Each number is 500 + 40 x the weight over its row's rms, rounded and kept within 0 to 999. Layers, rows and columns count from 0. Numbers have three digits each. The size before them is the row's rms in percent of the matrix's.

# layer 7 MLP down (transposed), 448x192, rms 0.113, rows 382-415, columns 128-191
127:513472459443496451488493531511502527593486569471598557516482452417454497453459534502443537508518499499500429529461540539487492423487454523490461483530538536517510494493496498529447572484540453
098:484413404534526608526466495484510522517552501522469494528478499453487486487491539557507506428481390477502507482517522487440458540535438509516531510486516446523468517502473497525495439495550424
101:492505544566525482540529497554497495502451534510532497442429502400534472501549487544535490423561511513527539486463539528465508463433497550447529501549554550511523501427427450485476530454514494
102:431487478467541638519527491535518569548485512498460499587517430517526504458434527505550458512460558566551471484494511558447515580468481428513509477508504502476494490538488497522470462537462494
103:485511482547504497533510520442489557477527482403545494490491436479462547436466463492506467482480433427580494568499474476492521510473454543538502513476553529463478509504536418489501416530448457
097:477444543522486466449471511463546515513461450478483511496582521518539526509558513432465423449567474459451469523505464546508526465507512574515480537463509485530534531526488528400446517411430495
104:565462502441570450471475507492518507462429469520475568411475483530554571462577509482490458483547530505536460420511414572559504461496499456517526486521491484511519483526387472546511497445556511
102:577500522493493529485481487476411565480505523515516471546523433467547528450589569497490411468465537475514524567580579543534505557522561454492494526481430529531577508512498507526475457508410581
097:589555554505482461486466534536594426536561486474512529497512418444535452469464529493506518528561476588474582476486434462571472523489479531480568548475505474431509487482505525545526534457488542
099:497460489538533511466549538531464497545509491409541513508463427527522525545524518540528514492519484478526538543423405502502467567482501516478560508450481522431509501494536474483504525481508476
104:527506509534469436479548497451516492476511500458458464480533451418431544392586507504519456465518486491525518519537619564501501428520553479449452491412533504517498427573500503487465568482510536
101:506520410473480517470478546586445446499519468506441497504540476443457546473515519487519463495480403495475504472543507497599509563536552519540593527525514488516482495495452580464485447532584454
102:472510534457482558417533499501503509449509547503495522399540520424523560427503512548506515525545496443487493474563534470513484508498489428555502474488502527503477442507519412466451564521486474
102:509518454549468492494465504510485484570473474534468487545478464465492471534527404560495481499463523547504529536565435458553448545528470473489554504507466498432459573510459508443518493404571543
105:469404515502492482584510455468485510457481509489536505558504521533488562501537535439526486516508503522457561573523435481490471478547526524540443448536468553553511472418504575533515537473501498
105:577529506575547491532509573540500480494507555472460428492492498467532441471475582543467575445518469551530501455423490465486502467466469532488536518500538440469572565443538494550478456477572478
100:477476487467448617556465526525483568556458443541486490523547498529557507487527515394505516529492503572507482537451473503458454575456509518485497485527525548437462508486517528525465511462584512
097:492451431485518486460444454452517499575535471438505444551524461456537537480457479515500500471524536533529565498468305523491529536532517487530491504528486529462448500467514499562488474473517436
092:547580515408525413436500461487579493538554502483532590438446526515464487493531468513449467501484541488520511528503491492477469534441513512537528428543444513475467473426514574482459558556507569
098:464548461396518460494493466452456531480468459513561480503471491443425474484485512544476518518513516519464485473482560654431546489469506452490563483520581532460535558475507469523500512503521490
102:479542536561483491571498518427465547474461466532568503500548471528485520506461511488569504442509501520570456574557489485483489478550509479511448537436421480478494546583533543533436538448432511
101:496503486477560557423498482544414396512525580508479477480452489472557536580461515483526482494466488515511471532503459552482490522498548426482486465514501466498528530534467490530395483518524436
098:450582477534552505469505516501522486494527584552454412549445481416449552493530555511490538443514515485471512418502578486449495564504488504530464513461490491489492520543403459524506425463575467
098:492548496475482465470469465520528627477462502421572441437553505464511534527532543541454501525431464508538475518514487523529463488400568416539505534533449530483445486493533555461530557494503490
108:476436474529475547473487534490528526545446515511541468561575524559478524468544463478481559498420442509437504578476434500539551500459487541452544568537469501500513507531554494539506522494478448
095:517472557506446406533545540500503492481587530484543566501500533484434477473507450526562577522530432490529569566534513517550461512469580589546515535572420558452475529497481521501450507480488517
095:455428455542517508483508499424461507501508475470489551549486486519473525463463609500398449557489523462549437554481472517505492434511563480557518555536462455529518513512422488451482533501511465
101:448521425515475474481532474464444439492514513527535481479523535481503449464535499539481482433464534472510507541451458541473500517506485472445530445602483508503586521485487504528545571523512549
101:476528525564543502422517581466550547465513453499516469526509531446483503537502433551524549469478424448541523522522516509470459540423486525499499550465511514502465486501483539469605486545444521
090:530424501493560490493551464548487445563474477572428486565467523420471431487487532432488483511414519473513539515481498529508520462537513546514456574505432521522487462500489521511507490477519473
104:479476433524440506502475561456484562494480486428597426511507486418535476527525426496584475461524404526427474512541515523465476520476477500519474496453462550526569481468488497513435563580543489
096:551472461565575437499503515486518411612496529499455492484556503522523509463458464543473507434500468563444494529418485511515570467540433488446442550488536489465504504515489453496500545459531488
101:498532543518570429544531440531623457530589460424526463516501480510566482508519505477572453514439477514580445538498511494476578515412482536454470542552529495471490512577521518452481545471506493
099:518486499477546564469464514442438468461496501509486489509471530475516557500540489520520486474490496516502442447493615458541484544516485530412480566484499427476436514479471522549509532583529500
# layer 7 MLP gate, 448x192, rms 0.266, rows 383-415, columns 128-191
100:499498509515457479446421473455513530431536462567442495528493554529483467477459531537465428556473477523510425516471456554557418566428425499447472527574506536550461493545516488501460474552434535
103:456481513508507487493577378502480502442470495512545490463544444453457554479515465427477520508509527444527487537468532557544451510514492548442539509527422422528518526498509450500424468469512487
103:491490485536551467505508596452572538519465459517394536518487495546479540480504483448470528521486529505418415482479538476488454452496480531518579537476555455519527532491499505576494495471500466
100:527512538544506521454498500524517448527524465469493487489510482486455476532536437525480451535569579475434482437441474460498508450549472444474457471486456545524534526535527447410479472556480480
093:530505492427453513497453495507497434544489540497521456530413566514577544518483548500533500570476444471498473481535435496425462513465520509526558439489481471526467538484512527503575530584452485
103:572411500446515535531487538596525502504559506511496480592576504504559455531456536609503513469565514471538471488522443499482495452517481486503471537481511475454447475512511488565530485437482552
100:472425490482603585500490502534475413493483520567459489484488466456472468446496477523512530457501422468518517501432506446559494490521526514443495451507533512467563493536455442461501473503486500
099:487524494468526498511521519482434481504525518522509509497466548488475601514523489480459536483469516557470412493502479519544465477537490534539532414474443484503471472483564521542482483621479472
096:527474507484414554512502509460500460500450447471495487530417443501477482514522496446440503534486511497502461575542557467545548507557517508530499421490472509472425466498473558413507499537516475
098:605490446476526499489479589491498558482490511502473514427530488500554519560593533535508439477513526450464480454596475455436487461500508542505474447494474453531498542584505508523573499542484487
098:478447525561478519532531498474467545530490491510528494561491509522552578547466512573437525531553591526527436544554495480496469538488470521533482470542408466548491504634531501444485502527542509
093:595501470524562470427498497481570419459498585488553491467506495537467484472547484527515481528523441509515485504519513472487430569500510555503385470574530510531488455537437496476464465479453469
095:536555512464471503559421493487527467473486524590484497521448453521472500483499505572508551493463541489464530418485502522519423542545532479503550409515455489555523479539523532498578479539559471
099:482492512481438607479481478511468459539489534493499487464504471552538479482479524486481512466452485479455479498436509483498499477623574504544537481452520514582536577480479550492488502546470473
104:555484483481529529413529466464506478563479507544496586487419476454553480508414477462600486534479477461510546429521505440526478464493534518481510544517559513541571460465428558473464492529522448
098:510499467501412507534489471574472546494497449523509504507500554475558535416461548554505485556470569542530508490450434417580595515509419585462561512514503487464527490519559529558570484504532484
102:538500536545477534537545571461481539426510507583498509522497452526487527497512516508463448498519566499395497486441471519517502535493502520509532612496537465492458430582468615488522468459487531
099:488512440417454497553496487499486485485538505494484457492433486554553428422492572488507481515465451431392490473482527521515519460400529517475551534491532402466543471508458472439487471529464523
098:480496517507455504527497471442458482408482474504553438485470455496529443537536546479563425445443517449509478540508513488504501525533485452502465487581503438488478446525522575475479543530506412
108:505524530490463565493588529465504503456539557509478490553486520552441573476435526504527517503572427488522551491472504504471438512486504382499517432531541540591496496498494573451397414553515483
101:472529429502444425507406469425521500476500492540450452524482556442525444513519408475451500544537527533510436456454549524497494526538462432523533443493424542476437522552508459445511509461555548
099:534449475503542448551480469499505527459451471469532498459512510463441477486542519546502491515500468389508469451506455478483499483503529544423400495517431559504473525500509442503518458537541475
097:509421550493494552522511518520537478446453408500560562554468494501539579540544431466439471478499513436500516521432528430468588538549422509447538526483462575536449497536435526472488518512535501
094:479396522541500539409488488501494491469469420494519490481520524536457557477475521458453475512530452466481539474454485477529559466537471487481525472563508509505535558489503502481461497467546423
097:508490452570516501471567485464551504451519471501523505506479486528564557472444514464487503526561501582500561498552606404569464529526524540551510502503474507504532540541481472460443495456519484
102:527539491461509497421526510434530478466516492542500457510524490488506515555514464541463480472476557475507492500455465520479483465539522556487492495508571447507499504558459467554527435496546545
101:483516473529515484554543556476468478493516535517513523538518546485500500485525490482538566417505505483560504471512479428481531535473511505403493484572480530537559493459541572479517558523501581
103:425547452504513483470414502493540452538473473453494460513583488500504494548480498508426461517549532547518442589450543523472499520509413491480479474421493457492496474441488526561517469522519466
103:499492444464509506501410460462460561475529517484540453536497541464572520494518491485504486505558546473433417529421508449521488494472579551524525485562483482565555577478542583505554478466500511
105:528481495498453547546510561460475533437515480507497460547448495498516573444503501502493511490553548427532500521386564497443496524512425517477587493506560450397524468488536481510564481483494460
102:524567557520445500471508501494502540532558512582538526546542505577496464549465508451484452471527458508439575503474397542523540520537531489461520500499456425489546532545529537523501527544572506
104:499488491562471547446465489502508601559477498476565470509498438430541499464492492484503509357445514537532584494481465513534486479480477463438473451518506435471480518456541502554497451496495495
105:502557562405433523522480544514523510442483496495537560488461507438446483504438512463521596508547510534544503457486473542497521459460431547554447471474499488495552441503444549508519460469529433
# layer 7 MLP up, 448x192, rms 0.284, rows 383-415, columns 128-191
107:536558477522557474486477502521429522388445537453444481463496584498518525490544491549523544497532485497497498527478585512555485494504453458427481541463555477526488547582506522578517512517536522
097:500501535493437539528475530567454503515554523466421412448439534577556491530468495522476452532499526499486514483509466505549473477473504544524499547445478488464499519473549512574581511499453406
103:523450438554468400519424515483465454466452518531504523538431489472480563551592506520532463480525489559475465493495544567525494481477485453464451507508492546506462574540498541503538489456495551
105:532487538524457487510518566506517550476505490525533504509457441475492446530472513528552506485542504484501498554490529492453481487486452469538491415491491529526484436518446546522499428555518518
099:541620512412440464517507483469461491485529537479501558589472449479477510525555474504454513499505475491496463526494533570509557543496542507509551523512500547468482449544434463546535508502438564
108:573491602528442492503523561528497450448432458527481494505508494512485461460462536517516447467527569543552471422527514518538514528494541500525490447483466474488514466429498592516505523393469467
098:477474533562551489472490431438460540510472540520439490540467493476560485489502537474518478463506491464463556500473457348474493505494550487469495437525482481518513424477531495488494549518467529
098:482503474554480501502455490500531524548505453541583457485528474454527413485492531491594535544503508535546493604482548488540432559565471545515525522550476469486537478464512504481476459582557532
093:479503539491469526562494520479531456474538510598449527505478564595537527551493481437530519558512508573430459442513465474484515423504504494480474533571550501535461472487488553492480466517546480
097:464479545495571540492504520491555478430410495503495512469458548543632405504483437515520504530556488554458509509497506496590592494478584503525483481510466502455409511507568521525506517519479461
095:553535551512512466424438453481548501451519512469509462504482538526556527478606464478482569502484549556518488476545484433497459501494534467509512449414488494531440506526609595445468482474475437
095:585583522461458467471477522492586518514499490485573538430516546421513496486479537477534532487500485428415574497506470497534529483494500457449506511569491518487460493465532542569405477537478456
094:501469531485530515547531504497546467492543543506561490523381453516565450456542538473538484510473509498493475498462460492468556506474486539479421471483528531509454471496579546521436479551432526
104:459540511504390566513564501537504532578500504525522424532514469531493472421484487470520539556509554502484464471454450540485530445534401512487488542454474539498537459509506516467494527455512478
105:576424539455490540512518502494490583517509457499507488542519539532517553477530480533510484499561489460509558513485511493458548464489528556537619502489571469526524486456517500510476491504527530
098:473421485531566529477525485472438415546475467478520450422482497565469508413511462470550408465481558465516527421485488578455493452440482531591468477503579491480549531522471527500495509516482548
096:611468486550483458490484517482498516466488539473500462455471476440486465491513557496482475503454476500526474536549483514513518511487487482495541431498538502539437433566458573342487464469499496
100:414472510521589541561535528478458449421498538494539441500552532550514473566465536401526470508465503553527482459503511494520517532476505536482462507493514437566474485550495506530483499517556558
090:521613531505526507513475524464499471448459458500519511500545472491561566495537489520465430526524511523561482486455463540519511438474480500447498460552572520477514489460502379457531471505487566
102:532547514533528515496529433531484485495472483545515537518497490523512472546523480536560529526489451505563473529506429517445519512454508415419497601554496536500493476460493579505468500565510495
098:421485442530471462476421486501483484481519506562535467485498457422511453440494514486494552564569537542480423535493467537530465447532412506543521520504502526528539498484512550462570472494542468
092:543518543463510508536496488506517545512492521419522483471493420535483438459503467545535436565405546456511555522485500482534491524545455523461470548504460484423476471475470485528483547487547476
104:512509511489456501470514431510501551477566538555472506555445509531500527529492464474443540462565470439498492490507493539516494525567438470488510513495576414486500541548515481542503454457482508
102:538520519463540524501535540453560507479487426469535510446481559475496516558569497554481570477502530573526398436448537503466510540500512471573448433449432504461573495466511530527542468467513506
099:479483477489506502498478511519543465546485437526509509461421428494515500513533531458552434534508530453469430466491514514435446534524538412508399498448445510492555520510497467481521486501445537
103:482536495497450430480491477538541462495634468468485456557446455491484486431474493515419457502450501505490419534490447524523503556493461531493505454469500528465473483462398576504536530516509475
104:451494502467495496586490486534585580540547499535578515532483530491447494507555559460473475520515536492554541542509518515462562409457507454522538541457477541508514538485486495488586468527467525
101:564533579437481538551504509483481558467532471560487457556512507505503426474560518429509605454536519473565463407531502523545516483544490468536574448560509522562486547508517477510421583503503468
095:483551496533485460464477506520442541487547526471567530526410561547551512485602422520527438514528519482500474554574504509540479548501477519496534534543506548465488554465503511495512537554446497
106:468461467492537492462524481473553492569491531414492473472485535544583468454480443443456527545470490547468511570502519472501472489467492506525458462564582443521488532544488480476520514506476511
103:491568529506519513519549489547462498460501513518537477416457513519531448513519498523472475517480538561517450533580506488563527533559437461450456458520462507497521520477488499591576442476528537
102:468568541481605490473483470524441520436465503510503487489488485390576573511463507478511566493575427572516478530520556535510519532481515549469492510574474553475457471542546509559558437443433470
105:423475517508584422479524495491521483394421534526531586499494444474428475450430505557565467495463491480553487520496538557537464473538522408490470434505477539432544516455459533452496494504488458